config = dict(
    n_kv_head=2,
    norm='rmsnorm',
    positions='rope',
    tie_embeddings=False,
    extras=['local attention windows', 'shifted keys', 'gated attention', 'capped logits'],
    init='normal',
    init_std_down=0.0,
    optimizer='adamw',
    lr_mult_qkv=0.7,
    decay_fraction=0.748,
    seq_len=512,
    doc_mask=True,
)
Each number is 500 + 25 x the weight over the matrix's rms, rounded and kept within 0 to 999. Layers, rows and columns count from 0. Numbers have three digits each.

# q: layer 3 attention query, 64x64, rms 0.144, rows 0-63, columns 0-63
# k: layer 3 attention key, 64x64, rms 0.147, rows 0-63, columns 0-63
# v: layer 3 attention value, 64x64, rms 0.191, rows 0-35, columns 0-63
# o: layer 3 attention output (transposed), 64x64, rms 0.189, rows 0-35, columns 0-63
q0:495482524435496490494516523519547477466457519479491469534456477490492504513519479493521510500537533501479490508484501499487527507521512466504508515522485511463477467485508487479509445509487480
k0:471480539448444520438541544540568451534406488433412461546438462429477515504522423502520503502564553477469488559442492462529460518517483467490541495611491507428382489517522417487538451543492496
q1:511565460576543510555499453482431537556596494582525554413576545518521509443480640582470528517402483516540525487526493528493498521470499525547440475440497463519560509513469539530460521496513532
k1:525520480511517494517467507491480524435521487527500507516535489527530523512500513491466489502456488501516529493538498515481520454506512506485496487468494498530517531486509525543494524467503516
q2:487492515490504481507503514498513495500516497482498514498480494511513508516495479460487488479533514501515492518523481501501495508471502475492495539486517490510493459509511498487494497474478479
k2:491507527485476528482533520509534471529449500482505479529487484506493491525524493532520523507553495498451479494480492483475507506489496489480497532540508536500446507499498469470486443495499479
q3:517532417568546495519456501512435515512583531518526564430537512543530563456499586539498540475437478516571503457550502537473517493476490516501490488441503440526578526517454563525453531511513534
k3:528487494512505469536461477449486509430542538518512545464585470579578522506499514507472510512476472497533573461562488530470532460508503508465508488432516496527546478451465535508504559467502500
q4:533473505478477511461588550514523475488417481456465407561493492472488446545540424504549486521557483538442504514439526470520483498539511493466521499569487525429444463480523452470529453526520501
k4:456467545490480523454573512527560476541441499499490488532419510445462489520513477527539501496558487489478439518477509473513480551515493499513488497547493510481475444527510476469505442548491509
q5:508528514483504522496514519521530498504480487483503473529483481458492507504531459460497510492540518498479504476501493485500480498478470511486491522573497514488479533508500478501502470506497484
k5:482497521490495514499562527501576478509454491476506473515472510489479489520493486552508484498549464508467469524483512495491459513502493486490493518539501510492454519511500486472499465530490495
q6:479493532484511499527490497518522482518514509489519511476476515516498498484459481502474497497512517483511517514504489504534492508496478515540480512513543474516484511492513507499514487481466472
k6:483521488497502511472491497512496546480506483517572504501501502529486490490493491481491520486510513514484482503475504485470510495474504477492492500471501518525491520545503494510473468472520474
q7:493544491534534474523449491464449536501555485527557570418510508578525535477488552522511514483433493504552481448558464535491493503462472507488488534438526442539559521528452536506483534501488535
k7:503542486529507486524453450485444553420560536541501537485559496535552515458487506473447531495408500468561562472544501517487518449504493507486497487449503482539562524484480518482514578451474506
q8:534446518477499540478583511525502432487437492479441420561476513479494479533532411485515500503542477539444477485465490430535464487502498509505523514582493507452480498493557476497512451591504504
k8:470496527487489505478619493532555515519447497492499449518455508432463505499508482536503513499578482482475484529472541460513488517517483458522498484554492504472453483531490460467510437526480515
q9:511501516506524487525484460500507522500527479510507501487474497506476493482478490526474492516468513489491521507506469475503489498492481507537501521515525489536488529504526485490524505513463480
k9:476508512500529493488470508523493527470508484529510501487510520527496498505464523478474485491457509486503490491484520497467515487471489462497539493468504507539499538521517503520466507494512503
q10:502491501519515477480534491485451487505526493497524542463501510547512483486481518497513517489477505498553537482525490540495472506478465492452486513459520471494491503521475490503519519506509528
k10:470523450502513484497452459504494570487548511501535544450520504558532533483456526484482496503460491488564539460531502470522521500484503503483494500431506507537532481502507516508498548466493482
q11:481528450540517465527420485465469531499565515544562563459507502552522552474467559478485512474460493480548483456552508523482501523474489514514481505438503495572547520528462539513460509454489508
k11:530515504530513491509458479464441512466524516522494532456532486525516526485487507505478507515435522514528577492531485528488526448523517534487498505485502489508536527486463500494522554464493506
q12:513557479536531483511417474498456587483566512563528553447527489566516576452500570503493534490441501502551519462542482526463493488474474525523497496453495466576547545517458527496461520468504509
k12:518495482517525480535412484458467508452568509516489536440549495552536519480480525485449500503397505482556583513531494530502505472488498508486537484425503492528550543500496514510498585496501517
q13:519508508480499512498493509487488500472509499509519519499508505526488527502456504534467524508459520482554505509517485474489518482497526522510509505497499491497523502477485519480473535475523498
k13:529469501488494521474489508526484486471503494500484480529544492501510490487481493480489519494502495513469504507501504476505515512492502519495498491520488495523522503501503493529505519503501468
q14:501466517490493523487551519539526437495440476449457467563498482459509468530540418472519514471595495508469493505496514448516516518496505484507530498558506527481478490476532441500539497524497500
k14:483494520501513502466590496535531493523435484466496494508470475454490482516499477505517515495568513501470482505469507465486466511504471480505480500551507488465453494500480504461502442517503493
q15:512512494523515464508432511496466555489565499537501551482552488535538522481491532473473501490477492509548555501527505552475491508476502514500478478460490497526527534480461521532484565429507488
k15:492522480501540478512405517469478523495517507531549581455540481539544526477511511481503514475421505479540528486547477507481472488479510490481530478423522494518520514495496528499485529447495468
q16:519494519471494529469507537498526504505473493502455432530505491434495459537557447490497527520552493550437518529470495470540514516515545507561524496572488514463479506483494482526520473550516509
k16:498482482489467514491555515496534445517478485499477454530489508451480473523530485521516537489546478493465478516482522476517518494491541490495467514562498479430470483506491515505527453550475518
q17:509505520483481485493529482505490499510487527483516501506521487470495507514503474476518486515509529488500515516505488512492537510507491465493528509501505478481514486510473478488515505480537498
k17:502528486492486503554478501493551526494497528510508508453506517538518550473504531488511497497492487500548544528521499531492479530512506474486541503456516513510490530502499476477501528494523500
q18:498492481491518512485469526505491520522488512512520505459483480512485506514479500524519485501498481504507474475494487515491499492510513493510510463497503480484477479468504492512515490511507534
k18:486527494489504506515495508489501518466471518553509517489498471496486496490504502483508494494476478502510480516522511508513521510498512474492507465506489507537499493517483505507503493508499509
q19:465522488506454535512502466466538483526463510511492491504494509476492505497491506504504511509501465520500519473496511535542488510504474511536473493500516474510503513518482510524484527492508481
k19:520508482493476526452501540509495475502490501495497473490499501490523509509499497511494506516494510493511497490471506512494502501491512486489496489491490489479506498507501526507517497500538485
q20:530479474497496514513505492538485498495513502484508469469483514519492468522529517538496480497503484500501513498463540522516523508530540478519526510492508459493525456481490517498515494536491548
k20:491519522488503490487508516508507521513509498500487456499520519506504495516501504530504485494486496476499511503488504505482510518527524525505500499485491508487503514520484497522511464510482516
q21:493498499522536520505487508519529507532475541512520485488511499475510495456546490495513536476517489530526470492502507493531478483497462513520495490517521466473492526536502507495494518506490470
k21:501494510501515496476471522524497448507476528497493488485517515496494491477547502484482472486497474501508487511483491477473511503479520503483527466502455489512461475519490496479522535489513485
q22:501486496507510511484478495486477513485501505519481520474472493492510502519518519512507494507499485508487501519484494521517493475505514512512491507494496524508474464503516502532499488484511493
k22:493492457512504510493476476492473537521530486503531519480478501500487501487467508509476506497507469517514485479507492494529488482456477517500484532512520501517502514544524519520500478523503478
q23:507477475501475471496528499481486479497501487496481494478502507483500494527484493494504468500468479508484502470495500524489479505511470509474498500503517498519493460498489528512507501534501523
k23:479519495503483503484486510504470510505523479521525516486468516491456505484451504510506506511453498498513497489511489511526484484501502518509509498486513479503489516509500541505506503526531501
q24:513517488494496500530521496491494501499505482524491478480502484519504499465513505499476478511492543493479499492481517523513486488499524519508498504481497495481535478508480495531491482492489514
k24:515516521511528485484524496480467513494473498470465485516523471501504484509499493518477484489487493490484499517485501507498476487504494513512489520516488461484529515495503510488481465508492520
q25:505482541483508506488483498471466545502518504472508518506492527497477456502498504508536465515501507513476477528490506520506507529525506522547510521511521484488510485489488484511518486496480513
k25:494488489487515511505496499493467544508503468483514520468532537468497470532474528505514496505475506498502516517487504484524512532497516485520468515511501512443499522512505483548520500499490508
q26:465506497499483495468484505508492503492521479491527524502494543506474486527482492486494486521533525504515495484517496470500530486507483487499488492499495506510508493499495534526497514493496491
k26:474522511502476474479521486522524535481505473499528513492521510507494512529518493499514480510503538501461528478477502503483541518488502472518464507470503488489492511511481493552520485501499484
q27:485505465509476470533534482525499471502490527520514498510510525483479517494498512481478496501481509488479527496504504505514496496499499505445516525498502494491504543525530503475493487531512499
k27:504505501506505520488530528535508500530510534490502470502503510516495503475511478507466497524515523488503527468506488514496496462521484531522507508485526494514466503465519511472515500505517487
q28:500516472510488521491490513500498527523488492490489503510473480496511512509493518543540514507481484525481464515461512502490509506516484492563516483523486491521471494499513499514505496480519515
k28:478518430499476516485484501476481536494530497537539516514504498508516491498459518488502494492510496473517463489510513460520536520479478502493519508516506498512516526557510523512517500484506505
q29:520442477512502511487488478473504487491508499505476486496517507508499485486486501503481473520454472503508531492503516526464477517545508522483490485504492494487479462491509522520517517465492495
k29:516505496489470492519491475511485484479482495489490485536493481503507511495502473484503508527507493507498503491487524512479498531514500485477493501524513501490497497540496518492514515489496504
q30:495506501496483502495511520456485507491466527512503489464490507545516489516518486543505488518514490501489504488494519511535518475514539482461462481469479462455506471504496497505510495498521508
k30:516499476514509516498524529489503471518470503541507497498522490513494516489486494486514519497504482525485498517484483480485489486494507490504477463498478484504523542506513523509491464520516497
q31:476473458525471517517508503492494464499487516470496499478473464493514499501494488512486494506530508482508500482497507486512503477507492484482506485489504504506481488491511485466504486501504493
k31:492506493520511495469505493490514512501507516517507509492448475522476491469445524505495488512488511502516513485488490505522479532493474522511544480485493490554512530505524501505504493522493496
v0:498506490498499536491496520479464511486505494542469454488527498501516503509504512502482510474467505494499505502483487516500479495508528529511496510489515462482484531517473507485478499524511515
o0:507490482519514499497484522485464553483518508500540489511492509503507527509515518501510486528501499502502533510473494502500514488492506505501491471487503495516501543536476506480483497500490513
v1:548497479492505502540484510494476501467477540493485476495511463498510468496548504516523534480489479514503515485471510525502514493493495484545498493515533503487493504470487531518505501514499529
o1:530455502497506505512492502484465497489484526499490470519512494482474474506471503492489484511511485544507494528500501543478499509508515548502513493505471531520511487522497502537516528537512536
v2:488494494495487510495489520514478521494513498518512461506505523505498522511495510486512511526485479511490470493500532510502494506497502502488463493496472556561509508544497513524504477504505512
o2:493528501511516482480472494514477553467502502512539509518487500504527526512486494477499538494508530476503513488503513483524503472479452481491493521500518519520492504508484498485462493502466471
v3:488519493488477519522502490489516559550504502501526502529482498480492548478446525493551488515473540487511510482495480542491486557488442523508521542477488557553491538536506479529544511500505504
o3:423516517476548518473491481500496525471515484485456543508539520490506511483553478477514497460511520518488489490496477487517487480477458486482501518509516556498487520440497514507467465425486466
v4:493507496510480493479494488485481518501515487492519484490508512521469507502473491509486499519486487486510539509515516501480527504511536533501478494497525502516525471479474517495525503478493515
o4:518508495502503497508493514482488551529526489503523509488492504518512500509490509500478516486485491500503476499509513488483512482477491489478507504492508502505527540506516516498487516504531495
v5:556548501474521506483502474556495521471474515530449509503506483482512576479526540517441545513495510468483522517513466476545453462523431499505485510493474463497514519537496470548538508520482523
o5:526547492439495525474500491538499470496527552479483509505536500453475547458486495521529489519478503476502512512473526513456535464483507533516516487514517483529485504547476486535503480454450504
v6:505485527466521507533494476501513504454492500502492484520511482492538468510512486508498494518484499465476511518509485481499493503500529463504503480485486485477499522494506444485552479473501506
o6:531489486506467512530527502499492439498510492527453506479517510499506480509515500487494494527499472540459512511515503503497499450502528506487485507492516505476478478505467505488501498510480524
v7:508485503507498500505507464510519480475532526490499490540465505478517502452477516503484528495502501476517511493526509490478517494502482510506499521507508564542490491510511500491539514519474467
o7:468506538475548467515472498466544515492511500502521492538477459492515498485527514481481499472511505469495518502495492506474533516508502476515553504493538499521502517506531482488515514506512497
v8:502506479481497494486511520498510485534486478460490486476493472505512483490519493515495500458491472502524467493483504495511477504493496486515537475518478484518502523561545510499507505475562461
o8:483502510530534520465478508491531508511526489490522546499494489486496477471503456483505475495513514508529491517504494509515533479503474506466530523508520530510516481499471503473482515488485468
v9:515495523495495538500503490516505468485490497479483513486535486514527465461523496515503517526494533502519520498464547495526483491527542485517524512479515465488458524480514514484523480492536492
o9:544480517511456489507517488517479453497472540498455480502506538515507486479510518538496483502465472511490499494473533514531509513516511537523498492467486458494507485505503510538531486521502528
v10:494493483519485515485508526531495517533513480503516477492454529502477495495507539528493494498488493495497485465511509502472517531502494462532495511489486510524542518556495523517524487499465487
o10:480521515513488508474490508515491525537543493458532516516474548510485516490477512486487489496503508454509505514507489487490503522501492430517504509472509528490524475539492498493490465483446458
v11:500465494513502533521488511497493495507483494508505515462512482498489483480525532526521528503511494529504489455495506516532505507504513498541500503508500448506513535503507511518536461485481529
o11:508474483496492502494511517527464538492492498517536491501481505491504514521501478491490499462514510511514463475500493495478491473524456536467479470505470518507524488508485505499493475501485520
v12:443524509475493487477506458471532508536500502478474528531514529490488487499460492484515474484494507493490470520482494504562479512495503497487477521497517538530523496514521475482466497487495452
o12:494548498520525529490480454506524524493524459479485511523492501499518513490495486510506516478507507460518461504546486480525497496486494519457505515495528515491489502470500510493466507506461486
v13:512449547507501506505491466500489540464515523480495520533490536495530502500508497532511500516480540532526529509469502494556516482514497513506481511508505525470502477462511499537505498498497524
o13:551505490520475516521515461501501490482475517507440485494543555472479495476520541512479516521471473505487525502482523519524505478473516507505513495507490496510467502499500508515540509477547535
v14:481470529495467543511495506537513503498527486479466514515486493505509500460519523541511521530470543502535533508503534484516495508563490477496524491488529525510499531498518519473556508456496516
o14:545469462499509521529522531508478480495509495515468472511547508490442467459499542518489477511488519528501517467493531508499505453553519524478460493541525535495500504529484538497515496447523516
v15:523531503545490522515493508530524459490502477535482482491508491493493500466523508481453513504502499496479500484533468471520510498512482466502505529492440444473506512555502487461477459498473455
o15:463502486497527492488501467474491559521511471443553514511462460503489532551456475478487477503527511460518477501511466519478494515493484479529516517506482523485482531519491480457448503480460504
v16:517483506499513498492500496566530526519494493499477522511483539506505485466530516511541514485492537488511529514502487521500534503527515495490505538508490521497493487488482485508543498480489523
o16:503483496506459485513515504502505477500465512465418528497496545499477477491511512509513500516473464495500520498492513498506518493509509517464492529505475495503494488516513507530520488510510492
v17:511511509481491522491488517505487518469501500516523494505509482527499482513509481486550472525517505520483485514515495536488528548475524501513524476513506489501518504480519487471476503469479493
o17:518503469523496495496514509496453471501522489512477509484487512500518489509509468504524503507501491526469530475511506503500479500462474477509485523502524487461515479476514491481473532515486497
v18:519523497509510505499511541493493550505494500521486491484510482486491547481506503520501498503466500527511498451483510541502531515500488527513527515495507484521521536552495493492535498515500483
o18:499484491502507514479484530497481532502526491499508500530515506496525529507513500488535485486511485520498534480522508521475512524488502516474527492524517544529508519493484493518506487504467505
v19:467494527442469498526485488533501511491514489492505508527469506506520465527506465489506475519499501456490526494536523480505505483520509480483481502512464510469493518451512479492529479498492528
o19:477491492525466494479530505494487440526480493511469494478524531509502479509509506499457512499503464526488492494479537491526501490491503492509488510490473478474518474504520496488499470495536528
v20:546511480514496525466504513471486529520469450481510490490513489495506448511505490506520456471506489532495485494432484511518483503488537488495478454496535481510511479497461529519477521488519514
o20:553504518540448520492498490482478477514518508539515504474512556503480470457533524500509483526505467523461525511503501509530519498498525477473472483497487506512499469486461516501480505500512473
v21:490512516482490475500506502549518470497487511466522520513516531493503502518505451442497532474500543521507503541497492510472477498479511509500506523520499528476491481479490472469528517477502510
o21:487484500451475488527524502507504487505488493485462498497506500500481501517507494477533524477490520498514487495509536511502458513488498516496532526505487513499493486462525485497541512504503506
v22:504512487503496512483495507494497491496500468521506482513490499488499553501469521519495461500485507474507468503547497504493502548488457518513516488503562524503488555530519496482488491496522511
o22:495490501488502481504500520505516508488509508505545499510482472530490509515469463514526466487540524490521487484513487468485495462467479505520504480518556497499492507526508490491466473486486488
v23:506496507528512523534483488476512534484491519551512481465509461525495477505564534516494509512510498475519518487513503505550503476483511461542483465510453492497483520501510480461498527487526529
o23:497458495508473493512535496467470480492534510505508464478480476521492497482518523529509496530509478500516506470491524528535493470505493498517450451503489528498525510523462509488528493496494542
v24:500488528502517507521502499534519489517499541466502540505504512486522497466512510494497512518511534530511512499508461494481487500493481516506517546499528500506515521487482487492515528485520463
o24:511509505473497518504512511499503484491500485498443484516496476495472496483513508505496461524474500524490514508493526507481510525516546526531488513509482480497481514530511481532509498499491531
v25:535508527489510466477501504518517466499504534480479492507521460512516480486504483476492502481496468491513525501509495518508488507478477483447504493496492496471521448500496501475503526476506500
o25:518513501493499502484498506473514447504515505504435492494526497532510476486525521524485506512479464526481507526510517530515489507497539514498524521493480489500502493484521505495524522498504529
v26:496533462492491489502480469492507503499501530529520499499500519484479514474487522542488489504485473508508477476500509525514524501485470538493494495507501497510481514511476526490482493525494516
o26:474501501492485484481480496511504533500504522476547511524496480528490528495490496525515492494521514496526493481499512474496484515500492495527513476518505529494507508487517499520513468518506508
v27:495488491494497527513522461474532528503475530514514486481508492484482485517487531506506539485505506489501510465508474506486490511489467536512494468498467520549483520520522527496514489497506529
o27:473511530480524504482494509499534505483514538469532500520497493495528512514501481481530507505524541468506510489494464486471508501512479486503512462487504503521507507489512496501517490518469483
v28:466481497503516521505496480509491477447505507515501506473490449481510508501515532503491502527474478489515482466513499484507487494489461485472482446488462522505485522512516531489530494479514484
o28:482481499512526477523512501502490510474529500514510512503480451496502499462506517507510483524489514483496502507504480489520506473526502477528496471506504524502493531506513502499491511475470527
v29:516499507524486470492492522475508468495478496512529496479512478506491508525481462482502476501518492491482479497508500461487464510508528475497502455524491481484481473490510485510514480494506502
o29:518491496503507517491497488511531457512477500494513489486491496510513486518499485506468497492509462495472461507492488481493489503472489486503519512498495508489498494486519490494494508524499497
v30:507474488489489505538489518480499510499498467483516469517510512520485460534510459460482476498531536514494498499500536499478512508513530464467513474492513524469476469451509515499505503483515517
o30:512479496525527482526516515495478511482465504522481503506484530507503458527507482472437502465494500519490481501501498498507477528535484473482496523492500506513488494491520531462490513512539500
v31:514513500506517520491467509492503497464506530539460511513490480476522535477510506514479509509479494526482494463492458494485517457476473466513489493499489491499486531509525473510487494520499508
o31:533492486486530507478482501502509537441471533489497510517494458495488517507507494495475499513496521511497525494488493512484519507500504515511529485491507518498478549493495479514486519495475498
q32:500500500500500500500499500500500500500500500500500500500500500500500500500500500500500500500500500500500500500500500500501500500500500500500500500499500500500501500500500500500500501500500500
k32:500500500500500500500502500500499500500500500500500499500499501499499500499501499500499500500499500500499500501500501500500500500500500500500499500500500500500500500500500500499499499501500500
q33:500500500500500500500500500500500500500500500500500500500500500500500500500500500500500500500501500500500500500500500499500500500500500500500500500500500500500500501500501500500500501500500500
k33:500500500500500500500500500500500500500499500500500500500500500500500500500500500500500500500501500500500500500500500500500500500500500500500500500500500500500500500500500500500500501500500500
q34:500500500500500500500501500500500500500500500501500500500499500500500500500500500500500500500500500500500500500500500500500500500500500500500500500501500500500500500500500500500500500500500500
k34:500501498500499499499500500500500500500502499500500500499500500500499499500500500500499499500498502500499500500500500500500501499500500501500499500499500500498501500498500502502500501501500501
q35:500500500500500501500500500500501500500500500500500499500500500499500500500500500500500501500501499500500500500500500499500500500500500500499500500501500500500499500500500500499500501501500500
k35:500500500500499500500500501501500500500501500500500500500500500501500500500500500500500499500498501500500500500500499500500500499500500501501500500500500500500500499500500500500500501500500499
q36:500500499501500500501502500500500498500499499501500500500500500500500501500498501499500498499499499500499499501500500501500500499500500500499500500499500500500500500499501499501499501500500498
k36:500499500499502502501498500499501500499499502499501502499503499504503501501497500500501502500502497500502500499500498500499500501499499499501503500501499499502498499504501498501501501495501499
q37:500499499497499501499495500501499501501498499500498501499501500500500501500498500500500501500500498500501500500502499501501500499500501500500500499500500501501501501499501500499500506500502500
k37:500498500500501502501500501500501498500500501500500501501501499501502502500499500500500500499501498500501500499500500500500499500499499499499501500500500500503500499502500499498500500499500499
q38:499499500498500499496504500502500503500504502500498505499497500499500499504503491502503504501501503500501496500498502502499502497499498495500500499504501497498499504504497504501501498498500502
k38:501501501501499502501503501502496499500502495499498493501497503500495501500501498499500501501497501502499499502501500502500499499501503504501498501500502500500498501502498501502500501504501502
q39:499499497498499500497495501496502500502498502502499505500499498499501498500499503501498501500497498499502500499503497501501503498496502500500502499500499500498499498498501502498504507500500502
k39:499498502503502502500507497503498500497505499498501495499500504500496501501501496500499501501497498502497500502500501499500499503504501498500498503503502500500501502501500498502497491503499500
q40:502502501499497498502500498501499499498502497497500495500500501499496502497502503501499498499505502502496500498499503497499499503503500502500499504497501501505500500499499500501499491503500500
k40:503499496497494495499489500496501503502492494499493509502501492496504497497499509498498500494502507493501500493496497504497506500496500506507500497489498501492507500492493501496500517498503496
q41:497501505505501494497521499509494507499510506497499504496492502502500503507514478502507503503503507500500496501495505502491501499502488489504499498514506492500495508514493506500500484490495505
k41:498498501502500502500510501508492504499506495500501484496492507498484504500506493503502504505493495507496501505505505501501495497501505505496492502500504500504495501511495500496498497512498505
q42:504501509508497494503514500506493499499509499497502496495494501501496501501507493503501502502513510502497502496496504498492500506506491495500500502506507496503487505509492505504499475500496501
k42:498503496499493498498507501509490505500499497499498491498489502492487502500506496501501501503490502502495497502504506501504502498500503507500495498495502501500505503506492503491497506512499505
q43:496500504502502497497523501506491511502512508498497501495490502501500502510515477504509503507506505502500491504493505499496497495498492488501502498513506493498495511517497501490501492495492505
k43:497498509502507511503524505507490497499509503505511475496488518509487506502504485503501501508500485510496497513508500499503489500505505498491497505514500500506480505513507498507500481508499509
q44:488489499495504506500514507504491518505517510500503482495497511503495501512505482507512498513504491509501481510499505488508484486497506494491506499511497505496497513509515494485500502508493507
k44:493491512502504515508526508506490503503510500499506480496496516506492499505505490502505496507503489507494492514500500496507489498505504490495498510508502505491475505496525492508501479504503510
q45:502509500503504495495490496493508500503494499503499518502509492507506499500510498500506507496496503495508513497499499510494508501494497507508496492508501492506510494504489505500505513487496496
k45:508501498499511503509495489485515496498506510498499515499524493520521497500490510492501501493505489489510505497490491498490502504494490489497504501501501496494506498496506489509501503475501487
q46:506511510507500484509531503502494498500511502508499515498496496493499490501526481506510507503491502491499490498491506515487513500498487504500485490518507484492493494513485514499506484493482508
k46:490512517505509513522522503492488487503511503521509488483498522518502509488509495496502497504489491491508489506514490505496491491495493503488481512497505502509471487523521506492513488486490505
q47:501507488492501497504460499486510492508478497516494524505520496494510498488485534494498503490487498497508513491515493511509519504497505510503495491483488504501519478475499495504501534498506495
k47:503517500503494488501471486491516497499470498491491549500519477504530503492496518493506495485503514473516522473492490508485521514490483491522499494488496492501524491498491497510505519466510485
q48:454466513471542541475460483463500507489481555473508513509520524523534486532492523492520515504503503528520542531535481487476463477510498432520521537507498485530519506501491481524487557495508488
k48:464469521477561519478462520462486516513522544490505543532514530505515489548518492501544515490532500510526530496524502515521473483508487437504492514498489488519505503488481477538506517514479491
q49:520523475505457507513495468520528480479441471489502458462509475526521509454464529484453504507468490502486505516503470468464512522490513540515521511505511507506526501515514511482496522461531497
k49:483499509486510523486468467492537488478440530469493504484518492523544495491487531476495514498485509519513550529520473483446476500507493459532532529504512485529528493509482487511484547463530482
q50:491492502495470486458476581550517453512520491491471577500506496531508494492453459516543557486517483547487477484517475465536489524469526528487439480479511562530576482517530518503472502470502488
k50:444474515485460475486495581526503456514497494491480576487512472527520482503473469511561564519505487549477483502526467456533483515477519524498435454498513559552574477525540494491444506465475528
q51:587538466515524534454466479539526503494534502502485488540498552509487534475478492512459475431513492479527486472481529521496521508483497498488539550447486496445494516495465539523564514515552412
k51:575529479514504512443473522556536473501537503492468544529501538522499523477473466515493504433523487499521486461488508507508511521471497505484491530451500523473529508511474542529534498493540420
q52:537492496463512427550536507438474482538490471492476486507512489527623541474485504528474509469474524521520458494432573457494531486537472443536529492508451497516515468494572467521479483537489537
k52:554505494476527435549534503433479473543480468490486490496490482521631541488483497542462509479471532518529455505423554450499544498530455443541512489509457506524533471481564453518461482526471525
q53:452474524462444469483503518531492526475519502483454515537576509513465494454520520443557510465485481493474544448532553519468465498532551510516545488495473464490430473529496530526561474513566538
k53:464475529456446448496514520516487519487515492480447512538578508516500502447520518453550511460473494499479531449510571502464479497546544493529550484499460462493435465525514519536553470525563552
q54:594483466471565472513524512504499480503476519482515473491515514547496531444602515547552518536512508439484494520551481465521494516467537542515457486533509485492506484482418487503471488521554522
k54:599480455462560469520518512510499481496465516487507476491513523550515544450606518541551524527512516426486490523552475469520485521466533547522448489540510487495500480468409495508474490532553534
q55:491528575529538485439491498440511494564546510451519506491514430490424448458500487539524458552505484541497529488492524470488569501521527480491536445462466482483509500531527446492501488428525453
k55:501525575531551481438505500440508492566542514441521509492519428499421449448518485551534457558507484532492533493499522466486568507518535486492532440468466478485506495539515437499497483424535459
q56:469495470513491509490489528480528500563507480450461444538482467487522546507500504449501527545464458478583497515516462549519454546545485573496516450503442529495516531465445501542547493468490528
k56:476499472518493503495504529476521496562502486441462439537485467492525543511501503447508528549468457480594494509514465555516444544555475578497507451514438527498514530470439503551548482462491519
q57:448476519491516562483473499515550507528542443564484531493495486493511567485590505519470468460497491451424521568495499490472539552457529471504576447454537485486505494491478474511476511504443562
k57:442477525495521564481481502518550506534547437563479533497490483488513575485594499512471469461496490449427522573498497494467537559457526473502575437455534488487504494493467472520477505501440565
q58:472509516570557520474501499431505488564518426503524466513520517475518506451518504479495474514532516541466478490511507576469508479454514491454467551553503560517449504487500530466531523458559576
k58:473509511566557527477493497426511487571518425505524467518523518473517509450513506482497468514538513541467476488513504578469516482452521494449468553550501564512452501487503529465527535456565578
q59:463469495587495490429502475482485467447492482514526489446481483464500527509518563495479591501492489499473480502498568500527465432414451471499528504484466471520527525413424475494539495510493461
k59:460469494593496491429499476476487461447489474518530481443480482461504527506521565488475595503498493498473478502500571505524462431407447470496526507489468475521529524406419481494540491508493461
q60:511484525563533473513482474523501548482453492494530508546486449535472509478434492500507585514429483412440525467532481521571547528511529537506500594531475484524507513505536491475491550556482510
k60:514486527564540468516484472525499552479447488496533509550486447533472510477433490498506587512429487405439529468534483523577548531513527536505495595534474484521508507507536492473486547558477511
q61:500535476557427556490493496448513483525501487493465496494533533495544564495510512515592502566437500518514500480443462470483541494509528463479488548507515484453466502460521451533492457543441460
k61:500536473559427559485489496448517485527501483490460496497534531494546564493507513513596507566434502521513498477440461468486542490507534461477488554506513484453465504458523450526494459546440458
q62:477544489488471421515481544480536496518482511545516447492526487433497504529505474511516503528518471492556522471583549508532485484455514456545587533469578504485529519490522530549476486534506530
k62:472547490490468416516485544481533497513481516547521451491525487432496501533507471509517505530516467493557521469582551510537481480451510454545587538467584503485534523494521533546477486535505528
q63:527486544560572569529502539528515475428443437519524452497593457478482507489508502451470547485506496519535495462533502508473505544557510467513527500501549523474482469494499505526461478496450490
k63:528484545563575573524501536533513473425438435521526454496596451474486515488508504447463550485506489516538501455542503506475504545559505464516532498502549524472479472490496503535460479500448489
v32:493511470521463518511489494498529481455497520469442490474518497506505481463498470530477515520485491449489482514486460448554465527482463494479507519488499529478469490486414497525483503428525563
o32:489453468504502535476549458520483511515521496497506561529521484487515506525400536478477523511496550476494484496521496561596491470439520497511575521508511502519512511452513491510489505477483513
v33:491490511489470488469520494520495476487485504498502510494520442510518480539511455509506518527497524521496485565524490537475490491544546536490511563488456472500497460492543493493509491515497481
o33:515497481481454530514481510479484480498467475461465497478522487527545548496498479476533521487493510474510490465510476508465556510511472497543500480489481494487523487513463518484477526509490483
v34:514562540546527470487500538528517474516530489492485529500504515489487517512497482531475516481497505491481518507520555493551483500498464498482535533500470569484498456512526509485568519500464479
o34:522495525489473497490521485534524511508478446511472507526531494468522495456488499517468490486496498523531504425499528501479479525464444515480490455504485536512486507468504470460467540476533475
v35:485517493503489517547494497504476484509529466504474487548532486524514496536516455469496500506482481487497509484507491518472491527536526488532531544494507489493505469483510478493472520519497474
o35:535503499501520498487456481488471521491479487495507526477520479505544519476483506524521481493500508461545494482515492475496531479513506502516546473492505506479522549526482481499499485468502508